Each number is 128 + 24 x the weight over its row's rms, rounded and kept within 0 to 255. Layers, rows and columns count from 0. The size above them is the row's rms in percent of the matrix's.

# layer 7 attention query, 128x160, rms 0.258, rows 0-21, columns 0-159
size [169 121 125 111 103 108  95 117 109 145 105 100  92  91  85  94  92 113 101  88  91  95]
[[137 173 125 121 137 134 135 178 174  98 178 144 118 124 123 123 147 158 154 138 154 150 139 146 127 148 111 128 127 135  92 137 151 103 127 104 139 145 127 111  54  82 134  79 153 152 101 116  91 153 109  82 156 118  93 114 135 152  89 144 116 111 152 110 125 101 121 118 124 118 176 119 151 104 140 133 160 141 168 105 152 141 114 113 140 141 127 161 138 108 141  87 131 121 110 101 140 126  94  99  96 133  83  85 126 170 134 174 172 123 102 132 118 148 104  95 160 115  97 122 118 163 103 119 104 135 116 133 110 136 148 162 147 146 188 157 125 132 107 134 108 114 140 132 122 141 117 102 113 112  92 113 157 132 107  88  97 143 152 137]
 [159 113 150  89 121  94 112 150 110 164 138 180 156 135 100  93 132 127 131 172 110 135 148 106 150 151 129 134 149 140 135 160 125 125 156 115 169 143 109 104 117 129 120  64 153 143 103 110 128 155 123 116 130 150 155 142 121 149 100 121 133 133 148 128  89 129 124 134 160 114 119 171 126 139 109 132 139  96 125 106 130 110  85 141 159 141 177  79 158  90 130 109 123  73  95 157  84 145 133 110 121 138  99 140 134 159 116 142 131 125 124 137 123 131 127 128 159 130 122 158 122 126  46 135 114 121 153  72 116 115 117 140  94 122 148 157 113 149 115 112  62 152 168 131 117 117 149 116 123 151  51 137 118 132 115 132 138 146 138 124]
 [130 119 166 114 147 160 102 127 147 103 172 142 148 122 149 128 116 162 174 118 111 138  95 103 118 111 118 102 165 150 110 132 152 124 150 144 129 136 127 100 165 108 144  85 134 145 133  75 169 151 142 117 165 107 121  97 109 131 128 141  92 162 129 115 123 118  96  78 132 141 117 137 142 171 161 112 170 126  89 140 145 121 122 184 160 129 123 106 117 140 125 125 138 111 154 127 132  91 188 100 129 163 138 156 100 102 118 118 150 117 128 139 194 161 112 120 131 121 127 118  92 129  68 168 124 136 123 109 132 136 128 123 123  99 147 177 122 117  72 104 102 149 145 146 110 174 107 133 101 123 115 123 160 137 149 172 104 138 128 129]
 [121 140 154 118 132 150 123 137 149 136 122 116 129 122 171  91 121  74 104 110  88 112 164 102 127 146 121 145 128 116 153 133 111 155 161  98 147 129 137 101 114 108 103 165 126 131 121 115 122 182 145 173 107 129 108 131 179  96 137 154 103 171 142 141 124 107 141 132 112  94 173 125  88  99 108 155 125 142  97 133 128 128 138 113 143 128 121 115 145 118 145 175 124 136 170 103 127  95 105 140 137 129 166 130 177  82 143 104 109 150 140 116  82  97 120  92 139 144 143 133 118 128 121 129 168 122 156 129 165 112 100  86 118 119 170  95 148 144 141 144 141 180 124 134 100  62 162 133  89 126 110 101 133  67 124 158 136 121 134 131]
 [151  89  89 144 152 161 140 102 124  99 128 111 133 138 182 155  87 100 115  94 141 173  92 151 132  90 123 115 158  82 141 119 139 173 168 128 111 116 144 141 100 155 125 138 150 145 146 143 163 132 117 146  59 110 141 145 107 101 153 116  93 125 116 146 123 128  83 105  79 114 154 154 111  98 133 100 124 110 141 106 156 125 142  91  82 131 164 150  90 128 161 120 129 131 134 125 143 141 131 142 125 124 134 130 138 124  87 174 168  91 139 120 133 105 107 138 147 132 141 145 141 149 119 180 119 159 107 112 147 167 118  85 112 137 160 102 134 150 165 136 114 148 140 117 147  86 133 142 115 162 159  95 114 108 135 142 147 134 158 130]
 [149 117 130 119 109 106 151 179  97 132 108 155 103 156 147 131 153 143  78 109 114 123 116 149  99 150 149  90  79 145 155 123 169 131 120 146 122  86 120 111 116 146  99 146 132  97 124 124 159 153  78 150  95  91 151 131 137 110 153 135 136 130 122 125 191 118  84 134 113 124 115 126 137 125 151 116 138  95 124  87 142 115 196 133 123 138 126 127 140 127 163 180 110 121 130 104 148 149 121 116 152 146 105 109 132 111 178 132 144 145 130 147 154  82  72 133  92  95 140  83 152 149 158 130 120 164 151 125 106 151 156 118 116 128 142 117 189  83 126 157 136 137 113 114 107 105 132 128 132 107 174 138 155 113 115 112 135 103 138 123]
 [172 140 130 137 152 143 120 149 120 141 121 120 118 131 135 109 175  98  97 157 118 152 107 123 143 124 141 127 182 137 110 117 149 108 130 146 176  96 131 131 149 108  80  94 137 117 146 168 181  88 160 110 137 121 108 107  87 138 160 112  95 114 161 146 116 107 104 140 125  89 124 105 130 156 164 164 164 143  99 130 154 141 136 155 150 135 152 147  90 150 134  95 159 111 155 117 151  78 143 136 109 133 122 134 170 118 131 127 147 128  81 105 125 107 130 103 166 117 163 133  99 128 130 143 134 101 108  72 122 124 137 117  84 176 116  86 117  76 140 123 134 119 155 118 133 115 102 132 143  87 160 144  81 137 134 102 164 135 145 126]
 [137  89 158 126 128  95 141 163 107 126  80  91 142 144 121 122 126  99  72 114  62 112 103 170 135 122 125 130 152 149 141 133 115 108 140 125 124 132 138 126 111 120 130 118 111 132 123 158 155 127 138 162 128 142 117 131 140 136 126 105 149 175 134 149 136  63  93 181 139 106 141 113 150 113 144 180 118 130 126  97 138 104 163 125 146 156 123 156 109 113 110 120 124 161 135 151  96 136 123 151 123 157 133 144 131 119 140 140 150 153 107 102 144  95 116 106 101 119 192 123 124 144 160 155 114 116 156  88 133 103 122 118 113 126 194 140 121 149 149 190 127 120 153  98 137 119 156 136 125  96 146 144 116 122 159 140  88 123  52 107]
 [144 127 131 134 106 130 125 124 118 104 136 149 183 152 170 134 128  70  86  95  95 146 115 115 112 142 131 121  96 112 106 110 126 170 147 133 142 136 111 135 158 141 131 164 178 114 129 134 150 132 117 130 125 124 131 145 105  65 122 126 123 141 125 128 130 117 152 134 146 125 181 147 110 113  79 133 152 128 168 141 141  85 139 157 129 130 131  80 133 131 150 126 134 157 196 168  97 145 110  92  94 129 171 123 146 135 147 122 102 131 104 125 106 160 131 113 120  97 149 109 104 131 116  90 117 107 144 101  94 126  90 128 125 128 107 132 122 188 122 200 152 120 123 128 138 120 151 125 130  87 111 118 107  78 153 160 176 103 126 146]
 [ 82 122  86 137 106  98 122 158 139 170 140  95 124 125  78 150 131 116 123 122 148 138 132  88 150 175 164 142 132 136 140 119  78  90 148 130 150 130 162 131 120 131 115 137 107 115 100 118  94 146 136 123 138 132 159 108 127 103 120 133 176 113 122 164 118 156 156 126 162 111 191 125 168  78 105 146  88  95 133 153 145 189 132 120 131 129  90 136 129 108 136 135 152 126 136 159 134 163  74 143 151 137 120 115 142 156 192 131 147 118 138  92  82 111 113 104 104 145 121 113 159 125 130 116 131 126 134 166 118 101 110 106 153 140 140 108 118 152 118 113  94 144 137 125 136  99 129  58 159 142 138 147 116 146 136 146  97 107 122 126]
 [140 137  86 160 120 104 134  88 166 125 145 161 102 122 115  96 113  97 142 104 111 141 139 133 120  98 134 159 204 144 146 124 119 101 116 117 117 107 154 140 126 152 124 135 129 120 174  98 117 163 172 102 162 117 140 107 131 140 123  90 109  87 120 118 137  97 139 123 165 109 143 123 109 121 126 143  97 170 136 201 151 130 143  94 119 143 126 112 170  59 127 126 126 197 127 119 114 125 129 123 166 147 154 146 147 137 168 119 101 113 171 131 140 114 107 115 108 116  93 121 129 167 130 148 129 156 109 113 107 113 135 114 147 149 116 109  83 156 111 115 169 104 134 120 147  98 171 145 144 118 158 132 121 124 103 121 130 157 144  96]
 [121 146 152 185 129 132 140  81 140  76 120 148 165 121 144 139 154 142 164 122 166 156  94 119 126 127 124 142 157 127 158 128 167  96 113 119 131 145 142 164 151 108  72 110 133 147 139 132  92 130 131 123 113 101 120 152 105 127 103 110  90 126 104 121 134 144 125 135 126  95 107 135  99 154 139 140  99 142 116 121 147 175 114 135 142 148 100 165 125 136 107  68 185 121 115 162 133 136 128 135 113  82 147 142 169  91 122  71 127 149 166 100 123 137 110 130 130 162 139 105 135 122 126 156 138 129 137 184 159 133 142 114  95 145  92  69 103 126 107 124 127 109 146 130  94  96 115 101 126 126 114 151 100 153 135 163 126 131 149 181]
 [116 158 180 134 124 152 155 113 125 103 110 145 111  93 157 130 108 137 138 108 127 107  70 141 183 126 120 138 124 125 139  76 135 130 104 112 151 137 106  93 164 150 164 129 155 164 163 147 136 151  54 138  94 102  93 120 150 155 123  91 112 125 102 128 124 105 123 165 147 161  99 127 171 158 141 119 119 134 130  84  87 115 119 126 123 129 138 148 146 157  90 150 101  99 155  84 154 115 130 129 128 154 154 140 144 142 116 135 107 171 151 172 143  90 158 136 107 117 107 132 120 133 139 148 128 123 144 121 150 122 144 107 120  77 163 149 145 108 126 141 184 123 105 142 100 135  80 165 135 132 139 124 154 115 148 162 122 110 123 145]
 [112 128  88 123 153 113 127 123 170 161 158 140  96 140 128 143  95 136 125 120 133 135 166 137 159 100 140 148 159 150 147 142 122 136 140 142 121  55 162 127 121  94 108 108  96 128 115 120 146 128 169 128 135 120 132 116 107 123 161 143 151 110 132 178 135 131 115 126 111 158 111  85 132 107 145 148 107 103 124 140 137 141 136 137 131 101 167  91 138 137 145 152 108 126 170 154 151 141 124 131  77  66 121 115 117 115 112 162 121 155  90 170 163 106 121 139 123 130 150 103 100 152 131 113 165 130  93  97 101 103 140 139 159 128 100 117  87 107 161 120 154  90 150 182 164 162 144 139 154 162 106 132  74 145  86 150 137 129 161 114]
 [105 123 134 111 140  99 126 144 125  91 146  99 134 130 137 156 143 114 120 132 129 174 126 105 117 151 151 120 125 139 143  98 156  83 119 116 149 148 126 122 155 172 137 111 131 114 146 108 144 116 105  98  78 126 130 136 117 107 110 147 200 142 101 133 115 146  78 147 136  95 154 110 134 118 171 117 124 102 132 135 134 179 102 171 123 137 103 131 103 120 164 140 170 123 149 158 174 111 117 154 124 134 175 151 152 130 155 119 185 110  95 120 120  82 146 107 139 101  94 148 127 108 137 112 141  86 100 113 130 176 114 170 109 134 151 178 143 125 122 116 113 100 145 119 121 129 101 167 173 108  76 163 106 128 109 169 122 130 130 139]
 [126 121 145 140 116 148 126 146 113 147 117 183 115 150  88 146 172  96 139 138 142 138 150 141 164 155 126 176 112 173  99 124 143 113 127 103 134 168 171 112 184 147 128 126 135 138 151 136 109  79 113 136 136  98 138 127 151 105 134 159 152  69 120 124 149 159 113 128 115 145 127 110 114 146  97 118 149 135 135 115 120 134 121  73 179 146 105 107 111 114 138 112 136 115  76 112 130 125 125 151 148 161 134 139  94 146 146 141 103 117 145  90 155 125 122  93 153 109 172 108 136 132 126  83 103 100 100 117 111  89  98 126  98 187 131 136  90 130 130 109 141 121 122 119 167 125 157 118 126  99 141 124 123 122 103 120 162  87  58 133]
 [119  85  76 131 165 135 114 126 116 118 150 127 122 104 125 143 104 125  85  85  96 159 133  90 114 136  41 137 128 133 146 122  84 134 154 148 155  94 122 143 147 147 171 113 153 207 134  71 133 114 118 156 142 145 137 126 127 174 159 145 115 127  96 196 123 104 128 110 144 103 115 111 161 118 110 131 160 118 118 127 149 134 154 123 108 169 122 153 133 139 139  94 122 127 135 104 138 144  95 126 150 163 143 114 150 131 117 144 152 114 146 145 142 128 140 131 153  98  87 161 122 143 131 132 109 120 115 108 159  83 136  84  95 108 134 119 131 126 119 141 146 114  92 126 131 149 139 134 115 102 123 100 154 147 101 139 132 115 119 186]
 [105 175 106 158 134 115 129 115 114 121 132 119 130 125 127 157 183 163 140 127 132 116 163 114  97 123 140  98 129 138 126 114 145 174 119 132 100 115 136  85 141 118 100  98 149 116 154 111  72 142  97 172 109 155 134 114 116 117 141 140  88 164 141 128 113 157 114 120 136 173 104  72 117 143 112 159 156 123 134 182 145 137 134 132  95  79 106  85 123 120 125 116  97 139 105 124 107 144 169 182 128  93 107  79 132 158 121 105 147 119 129 147 111 136 107 146 121 105 115 126 126 138 135 136 145 131 131 128 169  85 149  95 115 127 128 152 157 121  97 124 129 179 118 129  88 116 154 175 162 144 127 102 138 117  64 156 109 110 105 129]
 [ 97  87 155 183 131 151 121 131 128 119 106 171 125 132 162 128  89  82 139 147 114 133 108 128  93 160 123 117 108 114 156 130 134 141 151 131 119 139 107 109 138 101  91 128 120 122 133 156 161 106 142 114  80 141 110 121 143 188 135 115 148 145 145 132 116  90 130 116 103 132 132 121 167 130 129 131  92 193 104 121 142 154 179 124 189 162 118 140 140  97 120  97  84 137 123 137 118 124 160 132 139 144 151 130 160  88 118 122 135 160 141 123 150 103 148 135 125  80 180 114 118 132 116 152 124 118 142 128 126 132 141 120 126 125  88 115  87 143 152 102 184 103 138 141 155 141  97 142 166 117 129 161 145 134 185  86 158 101 124 149]
 [100 141 120 128 129 114  79 101 121 141 161 167 112  97 139  83 156 128 100 135  94 121 136 132  98 146  83 150 150 126 108 161 179 166 114 127 114 147 101 115 121 124 151 116 130 110 117 142 123 111 187 120  80 108 166 123  79 134 103 149 138 125 123  95 140 138 148 147  87 130 103 116 131 115 141 135 100 107 147 126 132 139  96  85 133 166 126 119 172 127  85 135 146 146 118 161 139 178 133 156 117 151  91 133 161 126 125 132  98 123 129 109 121 112 128 131 123 144 161 144 140 114  96 131 136 118  82 130 124 131 103 160  97 147 180 110 132  87 162  97 126  90 111 181 143  91 113 139 148 115 106 104 122 144 108 106 166 109 162  84]
 [140 120 138 167 106 113 128 151 104 116 130 108 158  81 123 178 101 141 134 149 145 154 162 119 118 125 130 122 156 147 144 105  68  69 147 184 102 130 133 133 105  95 178 100 119 134 123 114 105 146 122 116 139 149  96 105 127 140 150 118 111 147 143  89  92 167 129 110 185 111  99 118  92 141 113 152 125 136 123 175 157  87 154 108 134 189 146 128 110 175 147 136 126 136  99 123 101 157 118 151 148 134 135 153 131  89  81 168 134 170 125 132 126 125 138 124 144 120 112 109 120 150  86 108 136 123 112 156 123 122 146 155 111 159 153 123 122 103 101 105 173 118 141 143 136 135 119 117 120 169  95 124 155 161 152 117 151 130 159 116]
 [100 147 144 105 107 129 104 132 113 116 124 142 121  97 123 137 129 165 143 133 160 108 109 153 121 166 139  87 123 158 110 106 123 126 165 104 131 140 157 192 135 177 122  88 147 144  96 138 124 108  71 164 107 150 148 137 158  59  85 102 147 159 144 133 126 188 150 138 133 152  75 131 141 104 140 152 123  95 109 129 159 159  95 172 141 116  93 130 116 104 115 140 138 144 113 167 135 131 122 137 153 101 126 142 112 125 113  78 148 125 125 122 146 125 135 128 124 138 154 124 165 118 150 188 164 137 148 135 138  99 126 116 135  91 104 110 156 147  89 129 125 119 154 117 115 149 141 113 128  73 152 120 116 107 134 103 123  84 158 125]]
# layer 7 attention key, 128x160, rms 0.273, rows 0-20, columns 0-159
size [120  94 109 100  98 100 100 111 103  94  98  93  97  94  87  84  85  93  89  97  99]
[[ 82 107 134 153 136 114 129 128 163  66 160 115 129 124 137 138 124 132 181  97 152 159 115  95  71 154 140 142 138 137 178 125 153 137 135 141 129 141 118 120  97 133  66 109 132 166 110 149 117 134  99 165  92 112  95 125 129 129 116 111 125 155 117 144 116 117 135  81  97  90 109 133 102 136 106  95  71 145  87 119 108 142 131 152 118 121 144 143  93  97 130  85 166 125 181 149 140 114 116 125  90 101 108  96 135 110 132 122 125 129 127 152 100 159 128 112 132 116 100 166 142 114 112 130 146 155  59 137 106 174 149 119 143 160 123 146 106 131 141 156 102 157 125 100  99 115 124 123 115 165 141 114 113 113 148 134 157 142 141 147]
 [127 105 155 111 109 125  60 144 137 125 129 156 126 111 146 135 120 112 112 111  73 116 104  88 122 115  81 107 145 122 119 122 165 153 116 125 124  75 152 173 107 142 136 110 129 152 204 121 104 143 134 145 163  96 105 169 132 138  92 115 149 112 107 185 143  93 118 121 119 186 134  79 150 126 164 111 150 126 137 114 104 143 160 116 136 109 122 119  86 124 101 137 122 150  97 123 128 145 150  94 111 112 166 140 144 167 177 120 124 116 115  87 123 127 138 152 135 137 156 129 149 121 142 124 132 126 150 151 103 124 124 141  98 114  85 151 142  88 135 104 131 104 126 101  96 120 101 150  68 113 133 108 143 136 156 119 117 121 111 157]
 [130 172 110 123  84  91 118 136  96 147 142 121 163  91 157 132 158 157 124 139 136  88 120  75 140  95 121 132 138  97 151 107 131 136 127 120 160 120 155 161 115 136 117 165 130 142 178 136  96 100 119 154  88 150 144 123 128 150 127 121 110  78 137 102 172 137  84 115 106 160 110 130 142 111 145 145 114 156  93 123 124 124 142 122 105 145 128 103 109 166 127 113 125 114 108 125 141 171 205 109 108 100 153 160 154 139 124 126 115 164 132  67 137  97 147 167 128 155 158 112 143 122 110 142 117  99 165 103 139 147 111 138 114 106 125 149 131 140 118 112 118 122 156  64 122 138 144 126 103 100 160  90 106 154 139 119 139 106 168 100]
 [115 133 127 151 133 149  85 115  99  78 127 139 137  83 127 122 201 136 104  66 150 152 128 138 133 148 147 130 157 133 140 132 123  86 122 140 145 148 113 148 119 156 133 103 161 145 128 198 146  84 152 142  72 126 119 136 153 126  99  97 147 135 138 120 114 148 128 117 126 123 109 126 123 113 100 128 139 110 143 137  98 160 127 158  76 159 124 136  96 127 137 124 164 149 121 170 123  87 107 116  96  89 121 137 123 158 160 148 161 129 144 153 137 136  96  73 158 134 152 156 114  97 111 150 120 130 121 112 138 141 169  92 114 119 141 186 117 127 112 111 101 145 134 134  99  99 114 102 143 130 151 131 148 149 102 141 155 164 164 157]
 [145 122 139 143  66 174 115 158 150 100 117 176  90 125 109 180 122 133 130 102 130 125 138 166 127 135 135 109 128 121 126 134 157  91 145 125 100 135  76 112 137 108 117 127 121 151 106 115 166 116 154 140  98 114  94 104 132 156  78 117 120 188 127 137 117 128 155 148 143 100  99  98 112 112 114 122 103 112 152 123  93 115 147 145  85 119 105 139 139 143 115 145 120  90 140 161 116  99  83 150 116  79 126 169 119 127 166 120 125 147 131 163  66 124 138  96 164 121 118 112 121  86 151 143 128 128 132 144 140 120  86  94 176  94 115 113 130 124 132 143 151 147 108 198 166 134 164 134 113 124 116 145 133 141 114 148 123 122 137 120]
 [140 103 134 156 177 143 127  99 158 152  72 127 114 116 114 117 121 107 158 122  73 125 167 143 158 109 116  87 150 144 122 101 137 171 152 151 112 118 146 134 134 147 195  77 107 134  95 132 102 174 132 140 104 137 148 150 120 147  60 166 130 126 111 137 139 100 143 124 129 149 130 131  80 123  90 137 126 183 132 138 133 152 167 135 108 112 142 142 168 117 136 122 154 149 118 158 126 113 107 122 109 104 146 148 142 128 135 111 123 128 141 118 148 132 149 104 119 136 110 124 115 121 132 129 122 134  83 181 127 155 117 166 173 121 175 134 135 131 133 117 120 125 105 103 125 145 166 101 126 163 156 160  85 138  89 149  89 102 161 128]
 [120 146 112 150  89 126 111  99 112 116 136 164 145  90 126 117 113 124 142 109 130  88 166 142 137 125 105 140 117 151 138 130 111 197 143 129 165 116  66 169 125 173 129 157 162  76 122 125 130 119 114 139 118 123 158 154 134 141 135 144 111 117 117 168 143 127 166 113 113 123  96 153 117 129 125 109 110  51 136 132 148 111 113 110  84 142  92 112  99 165 103 134  73  95 129 130 120 124 160 170 188 110 117 126 123 135 107 129 135 136 134 152 111 145 141 107 128 134 145 104 133 145 106 149  90 167 133 144  98 116 117 124 126 116 117 121 166 148 153  77  75 113 156 117 166 120 105  95 104 128 147  99 136 118 134 125 168 147 146 120]
 [ 89 133 103 137 126 184 138 116 128 102 164 164 141 104 154 117 131 170 152 107 196 106 109  98 135 162 111 108  97 122 103 152 111 153 118 154 156 120 156 162 132 151 101 129 130 141 119 132 110 195 124 121 109 112 105 151  93 154 129 149 158 106 110 139 177 138 118  87 100 125 111 120 106 102 166 168 119 175 131 175 160 132 153  98 114 119 107 140  98 141 135 134 134 126 142  81 140 145 159 133 132 100 126 130 125 121 153 122 136 117 114 115 110 114 104 149 119 124 101  90  86 154  95 113 119 146  95 187 125 125 165 103 151 125 108 100 149 164 129  96 130 102 145 102 106 126  98 154 127 159 104 106 143 123 172 131 126 115 121 139]
 [127 104 119 134 121 121 127 123 160 144 134 112 107 132  95 172 123  75 148 120 114 101 137 107  89 156 116 130 156  99 145  88 106 109 119 158 159 144 123 135 124 168 174 147 148 200 174 108 105 128 130 158 130 117 127 143 143 138 145 105 158 107  84 129 143 120 144 145 104 157 117 137 103 102 132 117 100 170 115 103 127 150 119 119 124 118 149 143 135 111  84 114 111 147 117 111 180 146 158 126 103 111  98 143 121 152  84 112 164 111 139 123 114 116  88 110 110 160 109 165  94 157 133 114 141 125  99 126 108 124 113  84 104 124 155 131  79 124 198 139 120 115 121 116  98 129 105 155 130 136 110 147 116  99 144 142 139 198 102 161]
 [139 111 134 142 127 141 147 117 134 120 113 134 140 126 120  94 165 154 133 115 116 106 138  88 109 141 101 119 171 141 136 119 144  89 121 167 146 123 166 141 147  82 100 128 152 145 163 197 123 163 112 125 140 207 153 109 151 148 130 136 145 121 165 123 129 150 109 126 112 123 178  94 191 142 113 134 136 171 100 146  64  88 155  85 109 131 116  93 128 139 181 115 155 182 101 132 112  94 140 112 104 122 162 113 131 140 138 154 159 126 130 128  98 135 144 136 157 105 120 107 134 130 111 123 120 156 127 138 142 173 146 138 110 131 115 127 130 170  95 114 137 117 115 100 112 103 150 131 144 101 120 132  98 101  99 116 140 160 150 117]
 [145 143 101 135 113 114 162 121 135 125 158 111 140 110 118 132 166 176 125 127 158 165 160 140 138 168 130 140 129 133 123 108 110 166 164 146 163 137 155 133 132 121 123 137 129 197  85  89 114 142 149 122  99 120 143 131 145 124 152 134 127 115 137 133  92 131 105  87 141 114 154 105 151 126 139 118  99 173 128 103 143 106 111 119 123 160 166  96 148 150 124 120 109 139 180 159 151 135 119 117 105 159  90 109 102 120 121 116 145 114 122  97 118 149 105  89 103 154 138 124 127 107  95  64 103 134 127 171  99 101 130 100  68 110 109 153 152 138 129 155 119 126  87  58 116 119 107 111 124 158 153 117 180 126 135 168 109 124 112 138]
 [132 138 106 130 139 145  95  97 102 139 135 126 120 165  89 140 135 116  89  98 129 128 128 115 129 133 130 107  74 149 134 106 100 147 146 121 131 145 134  98 117 134 137 160 128 136 159 150 108 152 130 147 128 120 131 127 120  79 162 141 116 175 114 110 108 124 129 104 146 155 116 142 143  97 107 167 182  95 176 130 121 106 168 128 115 132 136  91 108 132 146 157 111 143 163 138 144 135 105 193 127 153  87 113 122 122  63 173 125 117 170 104 120 137 152 121 132 102 140 171  96 110 122 141 119 147 128 126 171 130 125 116 132 137 153 102 182 114 159  79 107 132  85 128 144 140 156 170 131 117  96 137 124 135 160 114  74 140 115  75]
 [103 114 127 124 151 127 128 125 143 123 145 132 105 122 139 133 133 153 114 122 128 174  81 113  61 134 114 163 108 138 121  89 117 146 129 139 181 161 167 116 108  97 120  88 105 141 134 140 111 126 154 147 141 122 163  84 129 100 123  99 112 178 143 108 179 158  82  77 158 149  84 127  99 146  76 115 143 132 156 112 109 138 154 161 144  98 130 129 113 149 167 126 138 156 129 172 119 122 112  93  94 123 122 140 165 120 137 104 154 153  75 130 153 142 106 125 132  83 148 175 128 120 131 141 137 128 119 123 139 183 145 129 125 131 130 137 128 164 122 108 113 181 123 107 127  97 124 116 115 140 147 177 125 141 126 134 130 173 141 118]
 [122 110 128 127 160 134 139  76 126 148 119 116 159  81 144 107 107 117 144 136  88 112 134 183 120 142 119  50 158 181 120 127 134 133 115 119 111 126 137 180 140 153 129 132 175 134 138 141 144 142 125 112 119 139 119  86 119 143 167 140  72 113 131 112 130 117 142 158 125 110 108 167 120 130 129 142 145 125 110 124 148 102 125  80  99 153 117 142 151 135 152 111 141 109  93 106  99  88 129 109 155 157  85 149 111 157 112 123 156  78 174 132 116 113 113 135 113 137 143 155 143 133 162 132  86 146 151 132 136 126 149 148 122 148 125 148 149 136 112 121 161 105 142 114 102  85 126 120 148 110 143 105 180 113 183 140 172 134  96  90]
 [160  97  73 107  86 126 115 161 130 105 140 176 109 107  77 103  65 154 106 106 140 117 144 144  75 147  96 150 104 157 111 140 135 139 161  99 139  87 136 162  86 168 108 118 121 130 114 122 160 126 140 159 155 107 120 111 125 139 125 110 137 130 139 123 103 151 126 127 144 145  76 144 102 162  81 106 118  75 165 126 120 117 103 140  89  84 154 137 144 110 154 175 130 110  95  97 107 114 140 162 115 104 134 117 126 111 125  91 101 125 111 156 108 114  98  90 110 138 139 143 141 130 137 116  99 130 144 134 126 115 157  99 123 121 128 122 113 116 113 142 156 165 131 169 139  99 160 121 135  92 137 121 117 109 103 102 132 121 161 101]
 [181 123 142 149 155 134 100 124 126  82  96 159 141 179 104 105  89 141 131 135 123 114 140  99 139 147 107 131  95 109 123 139 111 111 117 124 117 153 143 168 136 129 165 107 159 124 170 111 103 126 100 146 157 140 166 124 142 118 126  99 131 139 176  91 112 103 154 156 128 138  87 105 152 110 182 166 132 114  91 153 146 131 137 126 113 130 130 103 161 128 136 112 102 157 143 169 108 137 109 147 116  86 123 139 147 121 119 117 153 132  98 101 135 128 112 152  82 144 170 143 104 155 148  96 108 135 123 148  93 147 124 210 111 135 163 120 180 152 137 123  79  91  94 110  96 124 125 141 106  92 123 116 114 142 116 132 119 145 129 110]
 [158 142 118 146 142 153 166 142 122  80 147 153 114 164 181 169 131 138 133 154 150 112 132 141 133 115 154 143 118 124 116  90 132 167 133  99 103 102 138 125 165  98  96 172  77 109 147 145 118 127 132 138 121 112 175 115 140  78 106 109 115 151 146 106  90 149 147  83 148 135 147 141  93 165 127  88 152 141 133 139 132 119 147 166 126 118 134 106  92 148 116 145 125 162 128 104 171 108 171 142  78 122 142 106 136 178 132 106 139 139 134 183  84 129 101 136 176 114 133 122 123 137 135 144 150 145  78 130  93 147 119 123 147 163 140 128 138 133 156  52 133 118 123 151 113 129 107 148 163 128 139 145 120 121 142 136 130 127 108 133]
 [118  66  84  79 107 184  69  48 133 131 150 128 109 142 112 123 130 104 135 138 136 138  91 174 115  97 134 144  88 118 119 147 114 113 115 150  74 174 143 153 139  85 121 121 107 126 123 128 159 110 119  99 135 148 155 140 158  86  86 135 124 125 106 139 121 107  98 125 115 117 138 181 138 125 161 135 115 171 151  74 119 132  88  88 133 129 120 120 148 134 140 140 160 120 135 118 143 115 114 102 112 162 128 132 145 157 138 160  91 113 128 155 143 135 122 131 146 142 123 125 142 141 138  97 162 115  98 149 110 130 108 138  94 135 164 143 167 118 135 150 139 110 134 135 113 119 109 128  87 158  84 105 117 134 103 137 129 116 158 118]
 [150  65  98 110 114 163 102  60 135 138 101 110 155 146  72 130 156 134 130 102 108 129 114  87 185 115 135 125 129 123 169 105 144 151 114 151 101  93 116 161  92 128 184 129 159 153 162  89 130 112 126 126 128 137 160 147 101 114  97 105 134 148 112 147 148  87  75 127 137 129 147 146  76 102 119 130 196 120 133 150 122 155 135 122 123 126 168 118 147 146 116 122 119  93 132  94 146 120 124 119 163 121 137 120 150 137 148 136 147  92 129 150 174 136 127 136 130 148 135 157  95 139 131 141 116 103 105 137 153 165 129 128 135 105 124 153 141 146 142  96 114 153 111  90  86 105 133 132 145 177 138 113 136 130 143 151 104 143 110 121]
 [142 130 137 128 163 127 119 104 131 132  90 155 142 127 101 117 132 139 140 197 119 132 116 138 126 126 110 107 134 187  76 158 126  88 144 111 113 123 128 141 133 105 145 108 156 171 105  91 139  94 111  94 160 184 165 144 159 145 170  94  82  93 163 167 105 109 132 140 122 102 112 151 136 158 108 128 134 115 118 133 132 111 132 196 152 135  94 121 112 116 169 126  67 114 162 126 137 108 164 130 148 121 117 160 175  86 139 133 119 120 110 115 137  99  86 110 128 110 116 154 127 126 146  74 166 125 149 124 165  98 144 122 120 147 100  99 123 145 112 118 130 101 127 101 130 123 102 133  96 134 126 137 134  97 161 119 130 133 133 119]
 [161 122 155 100 140 157 121 122 120 160 125 116 131 148 158 153 144 118 108  83 103 116  89 106 138 142 111  92 161 100 120 106 152 140 170 112 134 111 129 128 132 114  84 180 142  89  83 141 154 149 149 140  89 110 126  95 166  92 112 105 108  94 171 157 130 137  83 117 129 184 156  88 153  79 146 128 138 171 141 105 133 145 115 109 116  87 146 154 149 123 145  87 116 143 137 129 134 121 141 128 151 121  61  94 139 171 158 106 112  70 145 133 133 159 131 124 153  96 124 119 138 126 146 119 113 111 117 138 109 107 135 117 120 143 140 148 160 122 146 125 127 154 124  79 136 138 141 136 145  92 130  92 153 156 127 171 114 147 130 134]]